python train.py --norm_eps=1e-05 --qk_norm=false --init_std_up=0.0414 --warmup_steps=200 --seq_len=256 --train_tokens=114700000
Each number is 500 + 40 x the weight over its row's rms, rounded and kept within 0 to 999. Layers, rows and columns count from 0. Numbers have three digits each. The size before them is the row's rms in percent of the matrix's.

# layer 10 MLP down (transposed), 576x96, rms 0.214, rows 140-173, columns 0-95
092:495523513429459489500523505515540520517483460549530577527555518475522494531553532560421461510464447500495496484403476461521566549465457475577497480503573520489530549422536489448521514431469520464481486580477471465501491507589570468481569472525418490505463491529552503463438484547503513515
100:530488484556466529549500491562507638524520495426517558434401510508496540509507475509533478497430523449516432483509476508394449537477454480547548515474515477511420505456520518518550412518455489480488519446497486543543482501489459488452541446504562465512501492506504478473491466522500419529
113:483586530526587537522438498501515482459522498439453519463555518513593517534419503526543559531520458445495448551520518474466483534488451524483548528470553467409472531573463487478463521408468489545495483545567482488574510493523461557502515593479527473470494479512472471480517525466528524534
088:542507510452456512546538542563524552471512498509433423444587489540496489442529488511519511466477532521467538579589584466498456485431515525482550472516490514481480616504503454490497506487486469430517573522506522501452563466503527451529457454483534490520514484429468520492527527521560442440
100:448542500513426473522548551498571477550531538484472613532471446517505530486549457515504485527477451514492462527557456504499547448511471525477464514504498544504533461552553546501457509505472472482521497612493616491562499483532514501489445482490544435506552548465556459440523484553530529568
097:523552540524482529622425454477489483469502475499520525504513465576495521488533541472525512424478471485527518579477528503466493512507490484447442453470528513471493527538516529581443533523486493569505522432528579526472491535515579465521491488604542482485491423474471492474436498514497606501
111:472404446462482529503472486471464488427552485480530459495535487531545475525484511522417597494512500502451547613563550511463504452440580483470512480502449535475435467482442489491455482512492494548473498506579449498485489523524529506446485515520488506484491422438485496494444511456587547468
124:474483493517579567508516428548493496490514519523534494514489468517535521497522567467580537421399469538471447500461450479492424588498460492431426475505507514473505485498508433515476496440524417490533474455502569507470528468549503601533494513448497522468521488449512558468459476514485549535
108:484604527463536524483492494478502506469448491508480466542455484498476524468461475539467530455508538523566505548457507456566520512439485462474544553517394443484517529419514534452504500474519473595446531496456530572543531487517518471486539495534529448503439468528558491536514589541447414494
086:461511453442493520559486447495487493516552489548508508447498507461547491470491439503519504484487516543536478482571487466504452504448500427555479500496451502522553519434461536481542469498476511431559498579408584518483505486503549592419486465494468493482548461567457598451477530497467445470
090:498503534476512589437541476502548460476533446489492515477474490522546460468528479583508449536496520501519476549494406559518482430506518566557428575533487465537566502472507528505537498439478523420475444524445539454464526436502502437480443574540497482465525475485448529485547513439535539505
107:495541494530454462449497525495528481465373469525447512518518539528480563515445472580586475449462491554530521477551444478513479479411515501499518527502526454544501509458470556525533569531514567524463498472523483524485483546441496585474531515449483458475481512543583516548451541520499530573
119:508449511547502482463594504508519490514499472502491511397566507562468500483471515466549526528427515465504503468526569591475440430498476504489510515478426404479549506497475599512506461495566450481445487467534549492496461503516437604502468527537463515440537518487462557505517499468492496479
126:590520540497487515484480489510525435406485410511491519436463452482442519491500483511525522509453469446492423517471535516540493552584505483534530444482489568548461552499566519500464536548499585521549542474568536524503559526519468539509548564558511490504443550544459515478487541441518517469
099:554500466503511484537578489491492501584405488476478423449537612537533469524535489494469441485478496471505490561441490515432519516508459556486485481550508483507486494501520406568482545533501438475503460462482501453562490497526493574407478536439450476533502497556470416528517492493500488489
099:564569511469464491471458532517442545443465456524517415501428472510459446481477446553521529458508442497506493488407519497529470515442522494518506498520522468482491511489506484442475556470471554541509495490479505518515495500628447547471449485549478488448528537501560537482602567518461417511
094:511532404466541487481453460561509532491567539539546504563444473477484515520453587493493460446481484520427474464487514598551457538499552507454456528515506570554436467502493511448492499476479476576444536561449465484573556437511483542526474522519475515428514470494478507492498495564498536480
091:536490577465555506602539460492531483450468518440489542500519424530519507536457530461446584503529484481517447470478473565460476559466485493585500479503596445487468442485527460439499535504474548452459509415505488438506518484483537499566508495419501548472467522471469545534457496489484477533
095:503443472522487557559480557477522508430490483507466469545518508518557520463546554527516457457441503468543539521439437504454526583504455559556496547552538468415516477452560498492435432556504471480556504529478525471464499510519495516421505551506475539573519467527519501477477586536572520534
107:474443508484512543463577505529542519489448493612508509510583515530534523564541546466565531492480516446502485572555438597453556441458520518501493495477470555483505528527487548455445410529465530514537449555462475503498474533552440495474525485481487509506482483572524543560542489524522501537
106:538499556520541528485498525476468517516585460556525431482528508491452499491466385453464449543486486542524493493504493483510461456470523500581543474532555513494516479599486508554511490494518499516564464440483522476420588517516463453571506517519450487533509466476554547555520442500474426575
102:481448504565507499505573528554503541543485573518507465487496494487526509528427468568442502567499581491562569495503503410411507506477467457478380457457563516478500490432510433495550478537472506462506411495507523480504483461469560510471492520464508506477514553486486477464507427471536493485
091:527460449452449485466547494501462537487488505469460455519437493517474535531561499510511508498502509504409546578561476518534492560568496436488630514449495488473474465448396512556538535468495469486457488481500486526509541492493452572569521558553442501491536472510493525515544448544551463528
103:517475547473432468504491497510504559547575501609477435514483540516577490532484441517470545516589497498441438465445471457512485526515557482445481490430545523425469434488388495491529538506540554532465492516521532473499514517498486493492508516511465450499535438540468477559480508552523550554
110:524480543488455455367544481418472515542458518542521472471502496453447513517492407490477487496461523521586575552479502546497504453515481484556551481461501557459503491449451524508533480479547543472527451460498491543546484501541512567525402500462551552535536530480537514559538488486467445515
091:483521520501524497470558490572548538447482452571530586495496459500462527537553496475509498471512392480538525523501495476480508510519459493520558460503469541469523562462483507469473519467551505540509524410488511560508558514432461372469541550472468492540449478438573504509504558531574484504
085:552507482548498526548527505543495547488570476544493488551449503499571493495474481496558482518541438470424477478445525530464619531563479470519519477453427528545481494543596441463439519438457513547540506553477488514542546493445475497530534480481506461505524472449541557486505541472578447475
104:525485561532477428544518529495473571521534525499480480556527473501473503562484549504484471479506475447561438489549459418516620495484573525511532528452425549514499526513513553445493530501485483502561500549445494514550525503449513565543599495420522534473506514479507507529421486530513566491
086:529546535480500489565465501485506447519513454484485469506550491507520447499504416437479491505555464554567476487481467560439517446510490482472471569517531457487568437500485505513519498443476491535593488517469470603472480474467470535510504550536436394601528480517565539492481538560517483525
100:478451438469522487537491529550523449551538531495561510468438490582496505472419482495436515463475530448522551543468447463537488400551503461568546519521523485536478503529463546470519438481532517474428480516562521495519498569470439483551515537478468570506488452512500503525498514451586578540
085:498490518503422524500500488548440510507474543483473507413530491463482535491441401498461499540556495425485517508488478530507511510488464497472529523410479613483518601519525488506453529455485429597463461453478500495479477527531480488537509529515539440589557567521495492550557472470519477496
093:543468524434491502465521568502525439445520496499502486510413491501435505561530474544502514511488482466511579471487446433456631576430498486529535409524523512486526464415459495509512522478500487506498529528525486477490483440504545548526504466464525453518519539419516459462427506428489524526
122:490469421558460490480492464514511496570544496494481511490500474536533548590495492522445511520576592473533519472483512507499524513526472483538424447505456514558588570541513433544506537458488475479514466557448484517510438489568490522511539520465537504520464440494486470527606585550502443499
107:514534445523541583389540534515467490535559580457464479561535534526561449509509469496533550459428461537499495468571435456484474507538514492489503525452438524539490501551518472530498513551433436521542473419476475494483516600502531537525483520520491522476526487514538409473537505516541515504
# layer 10 MLP up, 576x96, rms 0.205, rows 141-174, columns 0-95
099:535470547443535460453570473382474408539488432502506479506504505442495445534517479481434484478529524474413509513436562550544509524507595519498548494498453483445488519474529519483503508474488448523502437557502487544549501532526548483515485578520510504507474553555503506417439477478479507448
110:459476516509426484544514483430514432483486547545434551484504479461541527507501500438494442501498468492428497400477508480523543541520519551525535523482459500455480506570498472557490427512553510591468509495490542466472533461521509577533472473512532480467585501410557509471500450516466453586
105:531524523476565444538532480456499430507514499448502511493473514492513509572543492477433506564497565494558482504498508586507481484586463453600439552398479539494474516502474502539455509514508509505450411503542548491547469529477494491493476555490522525477492569550487472533489463468486614452
102:494492536531514533473520463529521469488465519532512467524574543518534494573425500483532515449553547437547457475450546463500622533490504505533472477517498491510547432476574438538515424443505496472463471503564495476549507443521539556494571471553486523507485490523515415530488451556502447430
106:526474524449417537536507485559540528460520453435481534543501491449493579494514573459517535475503423472478520467553452557517430506602496546513554548472530447562472495485521513573517492477492553506467534547451497558500514528512504560439494480553510499507500611471470451474473536476502481542
117:497469492534490496506520480555480460582491509526475390494575551524547502500459443479473483505551518592477447517514538533553479478528547527452500537527488455513492535459489465486484508497449525527498592569510481340492479465474551536544531526528577481523494490470544465494511465543525492544
114:507521516564546525490437541516437514484486496516545436497501560528520476519469531487531530523555492532444475516575557478521507529525502437382511501499475492479487492412453554505546536549523475516518491503498469533557548450526496494482458484552519484460432599429441531418440459495542557519
103:501556478509527505545551558599404533489579452516493547535490522480539507501466464502444556499503500458463558479444533549487512530455536525539461493516521580471505518433563534523542501478524508462501472500532434494541536557420497553489540467519543557499577520515475447465536485437556548513
089:451519579495547460452444515504482448550453516519533492461555442468510502498490443505488454442570475515543562429518476467495489457589466582483527531510467474514562459498525524508528506474441560543505491529491502537513554485464529624459476532500515436497500452474523518540581457520453464467
084:438552555505459477448394507441475463570523453481514484526435521503523481505531485501517525453514472457479503473492468502455482443584525544439540630501472539504432466527523490529513511507482480490470549488501515478419503471528530574449473537550523509489475492467478437423483496586526508455
109:490421526474512425488455447495522490500528543590528453418536522448465487578480463442512546469480433506581506524533556433510512521473459609495506516452542471527506476475477463588492515522512514520439535523545498437526510538537472513490565541493487530493510438512464486552430514485518474455
111:502453456538520492472391521520474463509448540515532519457540454565541549471506467496539488511475494498459534446439528497424482406493525533502524531516401500522490453440473469507529451443515559553522465501503486443478524525461506534485453604545476441486545443487465538535473491449553549525
113:539515496518392520494483574462460513522537423501533469504559486532526512483559522537495495508504489458517459459457496564503518557503531507543597444501464489567459417504477497532513476384500522523519415395515446483450446525525531481488493553544528537497451512510474527506456521508527454533
098:497457496517459554569501529528522445524439444563504473483509468520522443512518476439513525501491514543506451502530531504508598492519480494497510513543491500505442452508512484547494558534637479564505546473547496513448461522517424565533551604466532494478491517496442586498533449552472466541
090:407559429518481456441486531514493446522425499537520503587533479510515589494518453561519585498534479522489543464466519496476478514570487576488484444534497472484447427420515457443497501574449504527504473557476489559483459561508471480534510488537521497513504505498490463524480503475445507594
091:510498489522555512587539531484488530524608462473517499546536519483460450506482495513479488449493519493426485482533638569501473565509488494508553470547527439488549512498475530492545514545457475434468508513543499478561522530522449486500576542499526433461472423503446503519496539410523448515
084:526438500498491475473535491524546538556476472467510435511499529504528473493527475525516449493540526502556573525519552477497472533541580610560493470504465521554486576412560567573511544475510487546453570423505485509520505474509576448515490490509533529513558518443511503496441498503556417477
096:456466477555594516589528452552447520488472513474437458527519518529428494488445475501475526463497466420572507416471458551482544486537505484495497512518508479542460490488545457546523572461530434489575510503490502465445468451557517490526443463445540548482480582500454523509535462531461533532
100:513499524449420627443544500506551478451473479486477432524487486483466504447527447518537516463489558549547483495511554485425507499550524513487492499545515505489531507452454483450504518493485543540505410438509512526547510475496533507528424531600554551436539529516430455515494445475511567533
104:467535458402512524508472513477529550516543511515510463529450508530502547461519509555556556520510522513496491482498504505468501581481464433459530462513525531576560554434447470426572466522406415546566475555487500419494495475488544514497482553461526464487452527505459479497501564477444545466
105:505462480534518419480538552540550437490544542544466526596430557481490490453481524554461485566439498525495536494465497536448514520563500523503501449455413525432495496437564476507534490510544467476547496447508478593533532557463461521449468525500495543492559530484460534481453478525487549440
096:478581459447458597441489487549510489592592486486402484507568454500494460527512457491586437481473507409567404460561454498468455495496535526503519500528454490485542496456479513494527518504509492556459509492482509477483555528527459531542474502496515502430506502448496478550462513536481492496
096:466519417466502489456527481479412388525530484468491457557460521455574463434495491617534464526451453566522476534528510485529488487443526498518470476483507512531510480485508509505503495523505488478467472506565499500555460483505557558505404534546481501503509575424440475522507409463518476504
098:490497498535472502516504448488473505473517491517438497562468576514560418435475476533487543425579538528500497453564466505539598469496468501483470529494525467488459553493470490501574503515488500623520463545492507491581449515488517546482504562479483548457501541506571479556506453563476429492
094:499511521548514573507513464478433476529556515467476535565481530486523463508550484565474501505401552483450571529503512484430584511526590517483511519461573437441547468419521452547511457487493520435551468561544512459521472513565481508491441494572536522530517538516519515487515480487447537499
096:485499460442534505468502475437483451476536495523473492496598545579473553467426493495546503485503505446611533470541506543509511498466507551469449516501478496533517503489470498589467535567564488457558529522544456496441457501542498491512443563485471525525483540459528476551511391510431550480
088:509428455550521524470531526536491466471493528468549461437577471505507485543500446533525469471529437522567457466556515429501462505470447463523433489519509539618548450461511473463576481513479546447522493500457540514473519515527460551527484518562536478464392534446483469486555494533530526473
086:511514492481447416571512561512504542487465484487511478557566567540461515503491470555492453443516487459521563474579535569541563490578553505472462597479514459525523434480482426564501504551476510552496495461585516531490454452508557515510481495567525484501467477480515520476466525538560489466
088:460499489502557480528535515547515494514449539482502438562521559501520535459556420422483502434478563538487516461517488425513490495477542411436471461504459456501542484512512449548535382505498472521560530524460417548439506489517484530504489527522505445532578535490438466497512485529437540500
090:478479537509552513439592454470477533521492484540484543401530488548551501505534473496525573520492489482509471476491533462479440548491516508436533503509484477493489460413556531522557519543577516547476465557486465529501573496530442540557490477437468609508579552488518495498493444570506528500
097:501503462511441525514523609486478541550501500523470492519555469494484537483561519559524478476504458517542551490461519487529492511473521566400514440405498451451497474487512464511508410493524486521471475489516492447594542476534488522467463533489619501470467479553475547554437502529546572503
108:537507597506508436542529481511562577474467544460534543438499511455567504485475386504549473484543520499485552508490538525529547547550527484412537460527490540533517518502511498552500471546611545516515468518430526482528493540489513522496496484474496557461539574482449546502488428512521528446
111:476497515541541483562540490509567502478578521487458501465510520510453496564512542497427482555537469544555482528455512490560517519482494598519436520495554538502530497462519507463539578455561591488453531544553464493484527508548512514474459578424586575519483498509518561526428481508498492492
098:501462520526462567494525484481489520490547515487527419487568526466469458495477510534538487542465450531395506468470483466537547513500484565488452466598482470516457494517478431496474487512519556480469472542504514486493515467534551487459424504478560414506463467528562511531544481385536500607